Weights of a small GPT-style language model, trained from scratch on English Wikipedia: 2.69M parameters, attention and MLP in parallel.
Each number is 500 + 40 x the weight over its row's rms, rounded and kept within 0 to 999. Layers, rows and columns count from 0. Numbers have three digits each. The size before them is the row's rms in percent of the matrix's.

# layer 3 MLP up, 640x160, rms 0.137, rows 21-61, columns 0-79
098:343474529479581554562510464467502490573463470499482460505516453444509485481420492438504527525489503539493456566455502469547440489521516514495502445455448503553499514512535528518447535543583525466513489497456505425490501520487516516480482542
098:496497527500491479558495457531472429482411472514456505523490514525509464513527535514599513446504410550508540523618492503516571550471547492523462501501505484463505518536546466480537474510426509519491618435546485502466489479500544500482460476
100:584376539496559473449432525502479519449516539500521450507424546551498501496491476530544453471512517558543504524532435532510485430420506427496467486566531486484482406527476419470547499543533540475533513492554526538538474534536522476484463472
091:475505535553568513524555461518489556537455465467440437488457543508413538596500527520566454420501550526443454555512555497502516494435542488513559538445549476514494521566485565500532469455501496458533480503483435493478519405519515528529449499
100:521462476488485481477458452514458526547477452538539496472528494530515565461497507515499358436488467479505450489514504443492517478409516525546464512450465471551482543451501502471481496490553546497500522507519458472528494470476508465430537469
104:528458445531566503507575524530474475563469477418499483493422569507515477520479500496563508511459485498482443497525424473445498520491494522483510484481459484451480478425499428540557457526565539408564417472527509517494580517483571463476532496
109:478489452501519490544590509470487498509450500468528509491480490563495535501526456502445532477583536458566553539573465391567498512470403474485510517464555486486582541459476475561464533531500494436431490485530381487468506496498476513480512494
109:578513435529491528541584554512521389540501535554486506492514511538510541472530457556488593471523532566529520506506509494459464450626520475518501502549487459576512463556443586499516488444494555524523495532466495485526536453521520500510534516
096:459492535561563510504488523506494494426571520517502428543573516477440453504491540495515495474518437459474545528519538595440382515542537519522473484458467542490516503444477534487514468498570549580464571464512527480519506543515519555502580590
101:467493495521523464561522507439521405386513506531491564509455509498434506492607490538470510482454477421472547536494489492559542485557519507505482555533435432558518506508522474435561480462438565510532507516470511520487437490501488518527510468
097:521549510475544517495433565498530507582526501533567410465511468491586500536549538504493485539558484490537516529490516502515479568514484462509564526492494532525502556567471611440478530503456466430501433500479477543468497510536456582465511434
095:526556529592585539519493489461494448481501553497540460540415542514461488452525509542541526455501520468512502505467582503586439526458618443524531507541481471517464551464544455483476516546486404561494544418536467507460521505441467459515542536
109:462497420552504451507534420473496447499542470539472474511501502480449470603543514505487499461464521521541479451523476439482584450547487475443523505534476510512538454440526503508529446466514511635515483506443549509446456484491410494375475478
104:475474561423554465511521519519453457582469529499461455523511463498526478521448465453513492512488491407481497474444440487520504472511445574476486526449553520513523507519415528454468493522475519548495500515600455553470563477483546523544454506
100:542503460507523589427456541516494492537484527532548508567490494455439532508514579433526423472503456473584525502438499453498541512494460470481507511494514524498437463443521543489496543477482421497493499469503517526467592518499469488445536519
107:478539449488528511491502510527500465537518430536490521526525481444471503491514520529545423417428497484457450508502485569487524490463450478517504434580518531514531487495493421477523510500419512447513512517558573528562490472466433575527508540
095:517480512405455495498517428433551510497527510563456391476537493475457523491511494488491538544472552460510504468425527478452536465514514504429460565514469515566497480473469526563440495486495539526466516434461515458502532419482488598523467588
101:469487444560464550476497532492506513476537551498504482460478444505530541458522496562472487463460511461495539583550518468475477553597522476512387507502566573441531533500490478529511554479423430439500491478392459501531502440516458519522513550
100:494566469440458454463512473515531498479575503516519573450477471454513528416497437442476512556479436506524533470491471444573478517443504534516462490447465533526519464503427539541517603465532522479521569495435485568480461457469511514556504521
094:456472500499542456573535461515562477427512499472462477456490547522556500598494456470475503458559579508508500453445413521546554473589532501479515479531464444469472528445542544501485511534523453514445444475512479537518504495485495534475519541
102:543490505513470504438533506499445484479557506474522455481511525488542526558516447491552542467530552504452597501450525511397477458469470480545523465535523479496486532509567515510440465473511511471549503456571539546492548434465464439576480509
097:567547500537396478532469484551520481458509472451521476543532430445548528541509464544464537504500488522420559495491416466500476562505552591484484526502461480578517542414482445546494413519528476518517516514507518432530533504533529562512522447
097:441522478488447504468508474502520514522484489504493454524530455553560484550479527469496519468526493545470466506469476493531418508504525551482522442526449495556495450523576476461392497491467464522454425485514497431476442467460464526497534452
093:541407408546459499433559473568535443452482493449480468514519480456481466480510448502506473478563543471463509543486536447520490511467522494504520475517461484541516465506537482545512553515526480603505500495441551501436563501520527515495451505
098:456560545472527457402419486530484531528513452564547515439502402500507517482487559558539482547482546459563441447515474453497440533547530497493490446530467449532503428501479583485520490541498502531508556510494504536542522464469533453517522481
105:460545472482473500533485493459503489529459443547509453510451476539496516505533474515598476562473448530530474494485507537401434543523543391561501485498516513480495492438536482416513467456443503528548523467478491457524504522471495513507437437
095:536501547556478565437589482476492514547438472429589494477466546519514514478442470481494505481439537420488558470492512486523450463445497492382458506467487491447488494533478438525459489506534501501484483466534543479459515487540457471534492511
100:522523574449495539521516534485567446555471456509438523506519458533524479493591491484512522546493474483526489443520546502477528504581539584547456543448429481468455548481470566484501469520554355440523481449482510435531497538439557470539519488
099:482551502497550459504538394535442540514554526454527528454563453463564541533477495506522477493447500500507536532507499532522582489469490444563422466541504470546480380493426546489473526446478480476465572488444485527577527476575532454505449571
096:539510501512506541481522563482544488477439469418486469474478525485484542494452455452481468566553471505479516562452493484554530529535496514505475539452495492490495552515599480541511420520404432473503553491527462496501503516472551538491517535
101:513540500466478519529497467478535538451410506524522484507483479533424481479449481516548559483509420469492540562524553496486542525492468433613516491476527486500509505450561514516571473493457496551482523482525505593451463506461526513497536553
103:566513472486521494512481513481516473530446538464489522459469473431508491485460498463538537526476448596557487461530516442460451494523492462479461573502419523543489489508481600541476462499493445504508536539450443530441480500593564541476498521
103:505573416565514436474494450467507527487484523495476544536532399529493479504449528495542542464448531517561557459514532486489446523566451497530465559502508483460473429444535466562493546447498469506507522522482483474606492486509480456562441522
103:447575478489429513538415543504479475562504487546502497545512425592520451519520461485564507511494546510504556493522521470483478501506462539499543443525504571492506521476539554482431472464529482532446537480527528449505501504467496467484513530
103:519555532546532519559498426527473427490491482519474439536511515555476491538469498532430471471523472484478507541473475470463506510552523471551432529485539506494492583426505416529446530481470431457565431515522491524542502459554553517499462505
097:522550408499437418449556546459544529484474546463547552464482406459470433520495462522531549472490534559497501464570526438520513439450534468502465496476449474500474499594481467538440419492572462476487565463574501515501569491573509461438465483
107:558468496570605583521459470485502506490503493533541472500475538502492527562531454499568535446450549453485417516539508470431463496435502481399572488451475529438479527466542454509490471464539541456459532543503463490525488483526514558490524506
093:519573545557426484447481449567497507463510503522426517476528418556519496519525518512479550438485477539584513505477461462572457437514458496532455490458503487538538516523529573489511511462466447548470557464495422445530502447533426466505516573
100:506560468502530503568533513551530482492565573451474495515572491523508535501434473457527490520392432512467536446442529540524456501523518475575514542479510529528520450446530542521479479377411482504515521430531509473492513503489451441466521510
098:481434469442542510514494490565557497561475526518476557480513479492532493561449519534412462508573519486457482551554384524488528459512457508482467533493565558570470505495523551512500521416538579450493561487495528513548497455473494511531472466
105:538513442588574510410533557454440452465473477461441483454521457504468523533524496487486514473527487514555472519538544514483466537525504503500513528494548527473472556455503483454487482539558620497474504528500490596471506483525506516481478489
# layer 3 MLP down (transposed), 640x160, rms 0.132, rows 21-60, columns 0-79
092:554604515522467429450416564498577434489477480506553475534497540498449545565523494559480505500480490508486519464534509482507538572471486497488494485469565543480538580485485480476502477497466491521459424502497523388447518511500527534583538433
100:477481524499517498491492501536504577462518492533555530500482461455520490479536420483463458520484589556461510545482479497429445481520438451453514485482457541503552492533487555495522531491526420494454547557497519519503544539466452527524510521
092:481567461463479567578534465512523463512487457573484506475441474411444516507468533467491482564561493529532498513556529529552564498595486542503522497501472499536525525492556526573395572439446504555456500534500476434579498482490513527529487501
100:453523415485490463529477473450467537544547539581532511551473432541490418450511524550540578553519530516540447533437491470524456546553492577516516525464510472484503468516530511500497475438549499500548559522537586546437477431492587484476502404
101:463509508469525578472551510567506460557521569546507507503566529524483424573414475548429480542499559559478553567471516521512537554515450482498548520535558556494464489474533558504516478522481479519455535489499489527529462510502476452482484476
113:528537493512541537522531489469507494526522440517508454441530482469402528460439473524591501510465474369609479510500455512546469516590528482481529409528515520559515510503540492509567508507516437491531519538465546434537481509426470584453391432
099:508569499467486550504502454508481395459487498461549504449494484496512539495534448492433506510446464500483434488516550469415549461528557477433516517476439452432544498474517591494514452425408507514514496472510530502455521486546556455555431527
106:522587486504552511562519563498535453529453466477424541556561553510478592463449490494494463548548522487489480487480569551513519436449551511514537549490533443541442465494512497563430429459454502467464515496456524449463482560436552490500509501
098:555471504478454548525473482469440489428527505528541480427490536518550460472497452470507588554500517446467453469555564494470533563423483514466566485553482479477496533517575459498549522540462481479520490556480524492538505527506520512531458494
103:523502539494446488474499520547541449601492493447474612543524526475539458516506467400522524466423565482493505534501466573559540477442491460522493514470458501511559478501517502524521536538467457492538474586520467604505455538516455457470543476
088:389481467450509582438523509494438472489519588505466553572477487561503515467486513443481459418477415499494482460509513481472519524538516506441438534509510500477508572491540408521564465568507468493535499489483493489527537501403481497519488535
104:518580522487480495518498483553491541495526541527555375494477517454567523589517466505473509539502507532467506501535457565516482445500522485466461449515532483515448504487542579497503524528567565408506541512512533496522398483473525498450587417
113:545419560493500508508474521459477549543522523459512506490415422537448523428523498503496570425479549400502535455514480551413541504515554510479526532561459553486567541511550475414505584553564507474492473495522512490518472509505492484477513539
104:508494519503445485415529497469569478464480553474525521438466444493492472483556494546519470505535524503493484478471498422392520517435465434476466516485509483534484601509515419468567457504427500488435545472515480504467513499592515476458519541
095:473486601509508524510567484544510423464514551494483464475530498542588493558545509546493518493420519507458455547416427450488528510574511489475517490539494520485506463518442522495475487450451583379521450513552503507510484424500450476514480488
102:584537468525479474529547481483482521421517482502520445495476563492450482522525427474563501514501464508522555517536515454584573544595568538518530500471511481488462597542504504462441543465497471595500515472458506539462462499534517484465406525
092:484480493460510497492493537494513506518517516504490529509588497609521504498583550528526498461433457586503459506559509532439515514469480443567446452501510469460490481555486520513530460559558482520521458511441510551449532500512455471524476456
092:475397486437484512474438542507543457507503515536556522490507462473455447503482502420487570508432490493504516567484492508504462547435543528501623481458489409503525495497463407488488475510480588519523525435493454514440427484443507496526484535
092:571498530553491517485479509519530415534481495513511411512519461497493494434548506480507559486529537546583523475446506521518524501434555457557530511542433469508484561478480426498477472555532461454570436503558521512551434502456526525450602524
085:505461491419479562494458481478447496522429452474491525541514451470516457520524544470550436537505401454509489515453545442471448515447452453514512461495512489482538491513580441553537485493512443437502432529456529537466519466472545493529513524
091:515539478490482474494538516484517458475465504509512464523512434534484520543523525472483476474577466519510529510529530496550418587550524488489446474504489525545534531458496538544540544520564506493579537424417513520454454500468447488452562499
101:452386471523563521474494541538479509545517486539517521542482536487474473485463434475536458526473547467625496600494468549541518445422510516500528451532564521491504534489495433477507460492481459503507564546540461578510467521476522428450496595
097:493506558462509483513459511476513495566496498505497480516539539457457570453472513492545497509481466473510495411535468478485518464475470511534450516483510575488527527539509482536545524453537444545541495547530536465488498463517434484489492501
107:489482555493485533537542521553547503493425467429504594461529466458520406470451462473518494379506499504472518521437543474486562509484424521488533470443527462522485452481481512466542470500505495484496514524501549579528471492546546478540478507
105:451492497526460545523491475513497511437497536449481452451478481486472515469450474440551523534560480480504520536482471499578537535452450522463493597499465478476474557576486446505572458454491569488524540444501484527518468497545504492526438542
110:449554561536516545447507476480545490448488552556560537430493525471503522459518500496531442547516483475519559555452551512499508451538463443437511500482469544546558455463518555524411455468513535535556464468493466583485533458545501493494480523
087:520552430458469483605460444496525532370552512561486505487573487481564442512488529529490492488576507576421449494486499511473504471492469514502492499521499570509454455488488538549566550457507466504440514506504487539477536551423578554472476478
092:508449485455455409507510555482530469496453494518535430499572574481506535483465452485490518495499474553508521518493523560505484554511505485445542422483653491516495488448523489493466528546464513448514484485434503548495432523531535519518506487
099:514483479524468539532459519539508445519466494517535513531486487542501466523426495480471545576466504574535521497576507445548473505495532555461575474537463432456512460558499544493574467540506491540521511489538458457429460563381465544482572454
093:544530530494577450449454472471456429486521453491541535474515470444503486547500512522521504464465567438532459454591496499507389498462440515487518457529535532445557475539440470416510578533537503476515500526497534470498437496573453430500478464
098:540493489538440469524571533491508452432512517509488470512551569497487493522497535517454402416465479493532477481454527523480420558541500519463581507457511496485529519533474550477519506458523527478468501536467553544530502437447466405502485502
097:487535516551461463479552452537517502511486384476479512530474470502524432527453471516462501437490447492489543506526482516526501527460435480416553447458510578456472489510505459549485482505491472465487555443542510499561478475520508526489482480
105:516570484484493507490505524439467496510414507471507558465487499524508513463539476452596537481471533623500446500485550505564482547564500464522448447473477417494492511478503484497471453473470591523550542542528434436494465475468529536537429525
107:508514464525464473428530454535423425486470556500464446507517527457521453431561474488472502430479494505476528490488429413552514531545535484483536561523504517499526369506485563503493540471485497471526509477522506483432495482550472463510540517
095:491459509555502519489461503468379533511487501530487515556479490508473533521451473421508580523481489526497472551492492494507467491620469452548454560553465414453546490481516424532503547505540519534493514487441543529506496461522523437480551551
096:564552500518541520560417523534469487491500471492557444525521493477480440444496554431556536536474505489489476524439539521405511477501522529471459520473560491483534486501479496469551529484443523504463418408394551495539472557497522431506428500
101:462478482472469445467463559509513437477495488482504597530493439551538519485544463495426466470430458495472487497474532587512517471536532549600523500545485487553467503519485510499504454581489506480547486591459510498466525527457442499503498464
094:509393527472507534521565479566448501430509440512538527499496490448486561474413464437437420529536526521430551563499508531512432531524537545568494500580471463476454447518518482538513468499496541448473494469488548558507480522501485468473522485
101:462541468468470511409550543557515496496494540540471542536530437505478496437479510498408475532450528440535531506532541431570516616487448515448498460456568475492475485505533488513433455501488501537438526436467479511530515484450465529571507535
095:530469482509542527473509550552424463478500493507491504489477571569539519476545427404507522522474503478509512440474599541578480509597573511533452474438527417406528474472558544454473384545501488441495458512525488503526488478441518501495551542